Weights of a small transformer language model.
Architecture: LayerNorm before each block, no position embeddings, tied embeddings, ALiBi.
Each number is 128 + 24 x the weight over its row's rms, rounded and kept within 0 to 255. Layers, rows and columns count from 0. Numbers have three digits each. The size before them is the row's rms in percent of the matrix's.

# layer 6 MLP down, 160x768, rms 0.0822, rows 73-123, columns 256-383
096:120131162104132157129075146117129184180141102104121143150143113115140107141147131153128123134106123146088117115097158112096150117119149095160123104121116141177111134114150122097148124140120169104140116101107110086145137126098129117105093116167142141131119166101125113101135121104147131129110170143169141135104143176141132134119105142126157154157127135113111100135134158110132101135111
103:106140127119131090123114122095156121111170075133105125117099114159157147139136118086176077130113211126121126156132134117095163106115082137079080132146128139108137112117170169130129095112127112110135148124144134162137142102113118118148111112092083138121119140104139107103174115112120164138131076157103112053110121121098097168129134135117148090128165192150095112101135130137110125128104
095:136126127122127045131115121129110167117126159102123062109129112175147089127096116126119188135149118138152117127175132106122081102142084107124113111120128126149154096109158114160140113116128117087117167139114139132119158136153142100131155152129123094185090138114108128132133115108164154162142115101134135153128130164159110153136157129122100128092169126121122117113136078161128114123132
100:133119141138172136115125130122056146106152141104157112100154103128155120137118131150120102118113141092135156139108126120127137113083103115109080128113125100101108090120111116104099134115128128150151137100126151142138114131191139110087172139125138117155097168155119137118147128133129105143125131102146109111130165105100080128113118134171144097102127145100113148122146109125100140100113
099:117130129167105130161109148103122149164156094159123137149159115137128131108102126161093122137092153114105149166094141179137144123076166119173161116131110184134128118125133171168147120143086128092151143096155107123109115170087136129089138121166122143113133142156139144157156144089095099117143129121092138129093081079134153102120129112111147074109138100139157126096156148117141122133178
096:131113176095103164141156100117161099139102164145187101111100145115124132151130106100110122149108152148119108104112144104112114113117150184167171125144187138139127136151127130135122094131095071139143128205098126101124093161191093144119145097128103143133137137158099140163123142163182150116120160139127121132115154124138130151143141153121143082123093121146130112106104102073108164130151
098:128146109098141190065116165100145145111089119149098132120106125112122165106119116108104118112105134140120126110116127133121130134149116095122115117132142095092153122144126143128091161122129163135154153100140164097159125115152131114097110100097124119102092105126125134113142137137144139148133138107105135089100167128116117100118131123131144110099168101118127150183120150094130114124128
102:164091170109181117173119176152104135159134126110101115169144166139153140121132112110136142136147135166141141124163105131145123153107102075146138124127112113123138115120141169140102155111102135146138109088133128120134119109113170129158165132115164124115121145135126122161148126151153133139138170107158103125146175115139171150131116157130133132135118130136096129116150155138127136130111
100:116126165093142111148172154158088120125177103146085092148154163122124102132155113120156131105120110111102096131124134128105124158126059112094143134116095140096150128134132140133079130120188089138128093102109105136158147145113102134157094144142149159108120111157123119166114123114093134121124121160119128152131134116081089090137086110133105126155171108140107165136149151098137122125133
101:156125148141102100111107123122144144152141080120152092141133162078156123110096134118160133150108110137124142133144105104134091155098125135143092078148147100114129141076138119100127112118146142136095132141125103064143104163080154116145142092154118120119147163105100130106100142138103116123123128143137120174114141148127129129106122142106075149148112117121105141177163142134102088112127
096:111155134111089157126068125144088152127127161090144127084128141112134053101123139140138144102168155090101131119157147124163064110163122104104113097081124154117110126144155099173115101120153106121106111104162133091128126156129141152160104152144113121141146118124122178117125133133118165136145121121140117103104127130154173117088154145108114083146117065122152114118113126114118186128151
096:094138151128097128137108121100137134170112104103129167093127174158165152105119142077103139086140109143114146135125157153125140107133171121173103140135121101127140120131108115131141122107140110115190114139120136128139111139108117130060148117106156115074194117118167174128144104133155187129120146108150104170135102164162139145119164098099146115124146112152114140150145150151123183130077
098:135152083133162128122149084214093140094150119097141107120119110118120140070149177154151106116116096145112113087163132168127129136139141108120091143151152138130146166163144129102157148139179133155202135089159102159141113124114105102108115165139099142099129142141149129135128109135101166144129133160166078128122175084121151114150105109138095115134133153122094126159157130168140130119163
102:131138107116182105105129118126141083154160131169129106138155129103146132197104156130140115098114099156141171112091141120133116116153113163133114151137151121110140149113128132104147108150135146116137155095131143139125116123154115071136141094165122130105058134134120115117120111107117092112136112131169130117137120142089130152130123105137140117163127084079128084097136113154140135106130
098:144113130173125162148148107128117101156126155113130110124076166137112170146169135137106115133125113096113117127090170159121105130166172138146112143102125146173165135096137136084089133120136139093110094155114132105174152133109164128157102098158124141137127132151136130116133125118108093155154117113127131151079122133143137139138142160136129089104167126118177174134148116107115160131165
101:148163165146123129172116159146155132143118088123122118134123113121126173123141159145102087120109100106105146170137111116147158165124165165130172121110159121138121144128118139084072132159126135136129140127148145123118099108110136158079130158132128106131093173114102115132083124077099112165133122115170106110127177116123128149136134089133135146092126155132121135159163147092128137146120
095:153121106131148141149120177146126145071097102167149129127138127142140112155139158124150113096165134163131123129160058104096120108132154185096120146147102157140154095108130137133089098102120117125093146106127163147145155166094105103155135146156148137098086114113131150138145101134107098122130114103169123128129104139168121137117118127138136120069154162125121115138156161137098129107133
105:107134152115100073126162132119147148132123125119091127164130143141158091100125128137132141155110115106104157136108138132106138119082165117100159123119170131141128114107119102085124128156119095134116117141149107173150121127084128129098107141159070165119094133121097112116153094162115137143091138135109128125132147168136080129126152137162145136124131127103152140174144118157110126123174
095:113136147118152120167106121125122113096143133128071138129143130145134088171112111125146191168144120147134177124156147150129137115109144155136150134127137115145125062152123148161145093129093139108096098142108157135117138136136134165125171145124134130124162111058150169100123184140109161140105140114107126111126125134115146135112107116147136118136084086135128135158144120115117115114146
098:098109134105164134124140128129119118126156141120137147107105141113139142154141133123129175109151143135169100124141130087168103113120104150127121153096094114119082125157177115119147182123098117147148122125138104134111164144188146107164113123165092101139140140138119142142106133092127092137162145127143148167115090097151091143133164116143118130154129184117103096163125171094121149095115
098:130131157107123160153134146171155137100126148122160119092137158127103097126123146125150120118132155199134102141103082096159146146102163094104094131096117141141127109134143122133152111153103195135182125086127145211158093148140111176171164138108128136132103129104097119123139141092086150150157096169091134148153114134162129116121148119132129118126128188142144134146115099118136125124157
100:141130122138160098107092158125089118160119147115092121124118146145144109135101097122150133170127081089067162119110116136161103125135131113173140115127111109144118091118124132125117129153150098123111156123081124118131118179121121163177143085099118151153071141168130119113111129157149103136143116163153126175166108097155105149106097133098076141141125118167179123079133103126122097137127
108:145126135120115157108105132133130116170134161132107139087134110147166110164124104145152113158154145133110110100126071102135134156120138095157142102152091139200081154147100142118112131147144148142148096129133141148095098125157101129083116126159135131141163108137097130109139122163093127129097119170131166145131151115143140115147135148145150116140100153142096144088148144096149124123142
101:177136120131139128140113140156122073146139198169140144136134134114116153134106131130131109123100101117143169110096139133109152141132057143130159083130107123131175117112119133109121155141148101138187133101125107130110160161124158092152109108127099136112161129111099161137124101151145097141128128084147148131157119106147127132149117120116132171119182095140133148085140116131160161146141
098:133129138149106098128149085121089153078096099140136144108110154092092141105120095115136110141123087134144151132149105114083155119120105111114142149088156126125069159141136129138134125102141111126115153140156094088138147095153124068172095127127095105129111197114134132069147115117105105124148185093176153092140111148088123132134094087108063123146095125146131147114112087142111114099095
097:124114122132129125122159108154105128117095136104123133178125131148106130096136094120187114094143133083136089169143119096175100157105188134140096132131118158130115120131111089103123104123115099070107154148146120129179133095113134147128112112151109132102092183114141078138116103142103137155132130104103138150090083098142166139118149141102155113107144167140141132091117095131142145137108
110:111180129136092139130120111107117132164126114110086145100146087137148095077135167128163119120176155120141111141110122138098139130128170132108139133170125110137149141173083129103146133116110173086141127124126147129108153120167127136119138123095144135103106157151164145109122167169121176119080131146168157144133134083133159151130126130138156132109118170089172112112106135097120105188116
098:133136137113130137113134099129128153100175130123142149121197096097139144105157152154123076157121151103125081133124130127146072132070133091122130150117123155123134139165150107179119086127136105097084111161132143142179108081136105118113134140155135146124137131111122104085111139112142115151123132130108143140131134076128175105132125120120114111130139132121169094124103129141096162139130
099:172109118135116125090107140146106090114110128183097122130113113111141069117136102138162149125110136104118171121166156155128115093137150143093126106126101121097126101116100100122085130085113112105076127114114110106114151090126101126086146136103192114119170112137134096131157087114150091109103133118114121128119116130158129128154136112132107143115119074104133093113096161105195162121123
106:130089112104162135147156101128131107125133161100146184107133093108132114109125133112136096110108109140176164140161069133127107136121124114160142162142113109153117126146146142119118130063184139145092114121130140144121127138151120134112147117118093141118158124152174133123127136107163107092115145133125149149137106125133148136130112126177112153133130134087179129127125141155155110121168
100:120168153110106165112224098131153094108088087130158124153114096143132092091089105103104142137088118105113146111148116117157149148141069150162142134146120112115100116124075104150085138128136131152168146183141131102119112113098147151122080120100127119071157124151115140115160115134104141119117074148111097129175134163152142143103162095094151116089125175113116135123122170114113105141118
103:100118142150126102139155124090140131131129162156119104161124142129166136154112112108143139152158099145109138162097180124133079133137167126106084096107125149163097134099166107116085165119126122140116130124101089094155137144123145146098119126104140141146123120133168113111112112110188112092106141127145131107119138126177108125129109130079078138140086147120155105174130156166117095135136
102:130121109146171166122143173111063167104129112081149107132114108142103145176155136171122156110155150122145158097115135141102107127130138094114172138123118113155134138148133129146144105151097180107125140127106103103129127118119105145145126113165124104148136092147128145155125125111137148095137090099111114134130115107133138126095119110122146120184155077120111099149113140148127141120136
099:139146161142159146130125142130132135156120117129109137140115095117138080107120131125152161129131156129096101102157147125134082163133121106117145103115124113130121130114124155153113082105093162189152143120118157150081177137106109103099161129124110124168120130117112166117131108152123113170115109122121155117132123115123135109138116093151120118118095114115150164066133091086166103139112
094:129124080138111113126132154146139110155176057156113109127137116088140149091170145110144141072124121109120126098090123125120166102100129123150133120121142113113118113134101177103129160174150143142139123097150126141121095148154175121137088148144137117124208124130151124111105128122123124158132134168180140111142158092129122165126135129118135109178107151136142171156168133117128144127113
097:106136114117163111124130096146125131111108146166110101137186151117101151132151089151141097088133084158101108114141150182132108081108104165136134093112084149139107116129121137145095192146094099142100116129137150101141140114101102173169145133171129147155118143116147139145099135146134101062094118107065112127108136106110096113122105094162102125108128134124134112087125137118156178130133
102:135125110133090098124149159128125106132165153124147139132128183135155131143133145121106134123116145111135118094116160126115116163175134125113141183142115127137108121194097123184172141074142096115125133119140127112118143092117144120130090186160099121190091171181164112095116149097129136176118131091098136117134121116134115147133109101144128127132128097132155141120081113116134145130124
097:140113132172102100139129131118068151153133177148110149143136083121138147135150130170148127165133112116089162139126131128109117098107153088120126155127080137096146137135084086168115129129143088105108115155115147136166124127141097102142121136131140131151163129171111152143158117148155158085119115120147135074139126113125144132118097091142113146174129134171168143110127117154149113130118
094:142114131119109163114136120119132125129150053147144080107100178124115109107163106135129148090105113127091130116141104130178130126122136160100122127126163138149123154148152120170122105160126132163094152108122115094114114132157164091108173132167113154133164130111126089087150136113140114061123137151109131150098112160129065131180110193155146126151091139142130159130106150137115138131114
099:104166087141135152156122105098127102142159147091132184136131163105114152128119139133124125113097115159093112184102137099114140108103152191148181119135117083125128163183109115141148148175115150121128161095158105117107141127103094196126138105121137093151104138127165154115147065115093160123118144107118101114088082122088138148140150140147159078089116094124139121084141124136105118131119
097:125132074125126108130067154141158152128109112108134161110133120116129133092122125159083140157159159109177102130109129140144129107139156155151129124119140149122162130133143101111107150149081145126134159102102119174164104138129132146114105104155126125093162155121111134109122127136154140119115079116148111098121131181138152136105121176121097105133152102129121114115131117112149133136142
100:134099115099144128090112091100104121147114107154138134126120185158114115084085155115150158162126135140165107123190167114143115108129118119141145114151119092119097141132136146097113094098149106156159111141149133150121165104151114142136122141097113135166076156154117102138142142152109113129142174106123168117138150129092125143112114161154127121133118114132048140136096122106138094147133
096:111122112105126132157104164116102118156079092104114152123122166163094176122110108125112120156105135170136142122141126103107169129115093132150189162141146146122116158161115164158102117139130135109115110124112125129163128155152121071095137143145135128112134121187153069138122104121125137133155111094087152142146107144170125108116108114127104135133173148141183117129144149155131128133140
096:157127121118107104113078140107108111153157144146078159131119152148114119143147078158124168181104089142125126120110104127131150156101146159127155163119111097100117164128136093142138121149148149160095075145103131144137099156141140146134128134146138136100139126139101145120137099160169142087138150121122136142144080108156088118160119117130094118150164140106186127130143173193116100130121
098:096134123144114209135163129101107100144090108126161136099141124123104135115127123113147120107179109127123127102090072159161103168163139114137132167120121142131097126127123154137147156132110150119158141094170146086132112106118119111176118168161109129095124131129146151160111105137116138108133114165140100152136119186117092111130162131126161137098107147111108125125150099105132156131136
100:134136092162166131142157092153112145081100162186161132103108114136120092094119130110139164130132137112142129135161103160123122089164124146096152118136131151152134146117114149135094151127112125066165150128158162122137174102129121141130139134111149138147100122076121106115137077133120124125156150133129142101134149116161141134118132135136154105122134140147107137114137103119123098121113
101:148120109163116146115124142137104128140088133117121066112128117135164114133146120137108117115120120142086132138150144101140113142154124109182128092140140151159163137136138138084137121100157154093097126088154125122149134086133088167086129152146128145131109147113135165130192113097124128157158119115132136082094114119123145136125142174132137122107106131127142140128106144056127097116091
097:145093142142135100124109147135140159183111157100188113116124135115125141099115138155147156109129092122121149139147095137141109134109100113113105139141089177164139123097128082090144168140144101132147129135126138074121145123088083162098135131135136114148175097128180129154114100141123128124105114098086129101109075122123130135140087133116086107100163081125157077123087106100124179118142
093:075117167172132139129143095149156138115114114130131101120089085135095121095102100135112132117110087153144148103167153151137117155106131179144087129109108113137087119133146100088140144114132119142111098139098140168111118130143141150124157142154118134158107149164131084099117189079165103077140145142140107135159109111175139130113098141134112112163100143136144158169156194137125141156109
103:128141129129165141089122121113173138168119148097098084139129100109107123139082142115154133146107135141151150133139085157094098096127104160128132142157117092150152130114131113125127136142127138169107122099144151145135113090115139113156130187081117130150147128140163151138126168142126130144129086136093132172117142129152091128121139149114131166125138123106128103142094137130110160140094
105:079110097117135143101128164154112147116116149088074146106113141136106144088094095127105109111123109051130157137139089141134141100135060115127165134130132127138159131131129158160110084151144134108135142141077116169115124100113171118103117108061161097097111120090127113130113080096162120141152116128078152143111105160093157127156112106100113133146139114125108192142141120135093120126152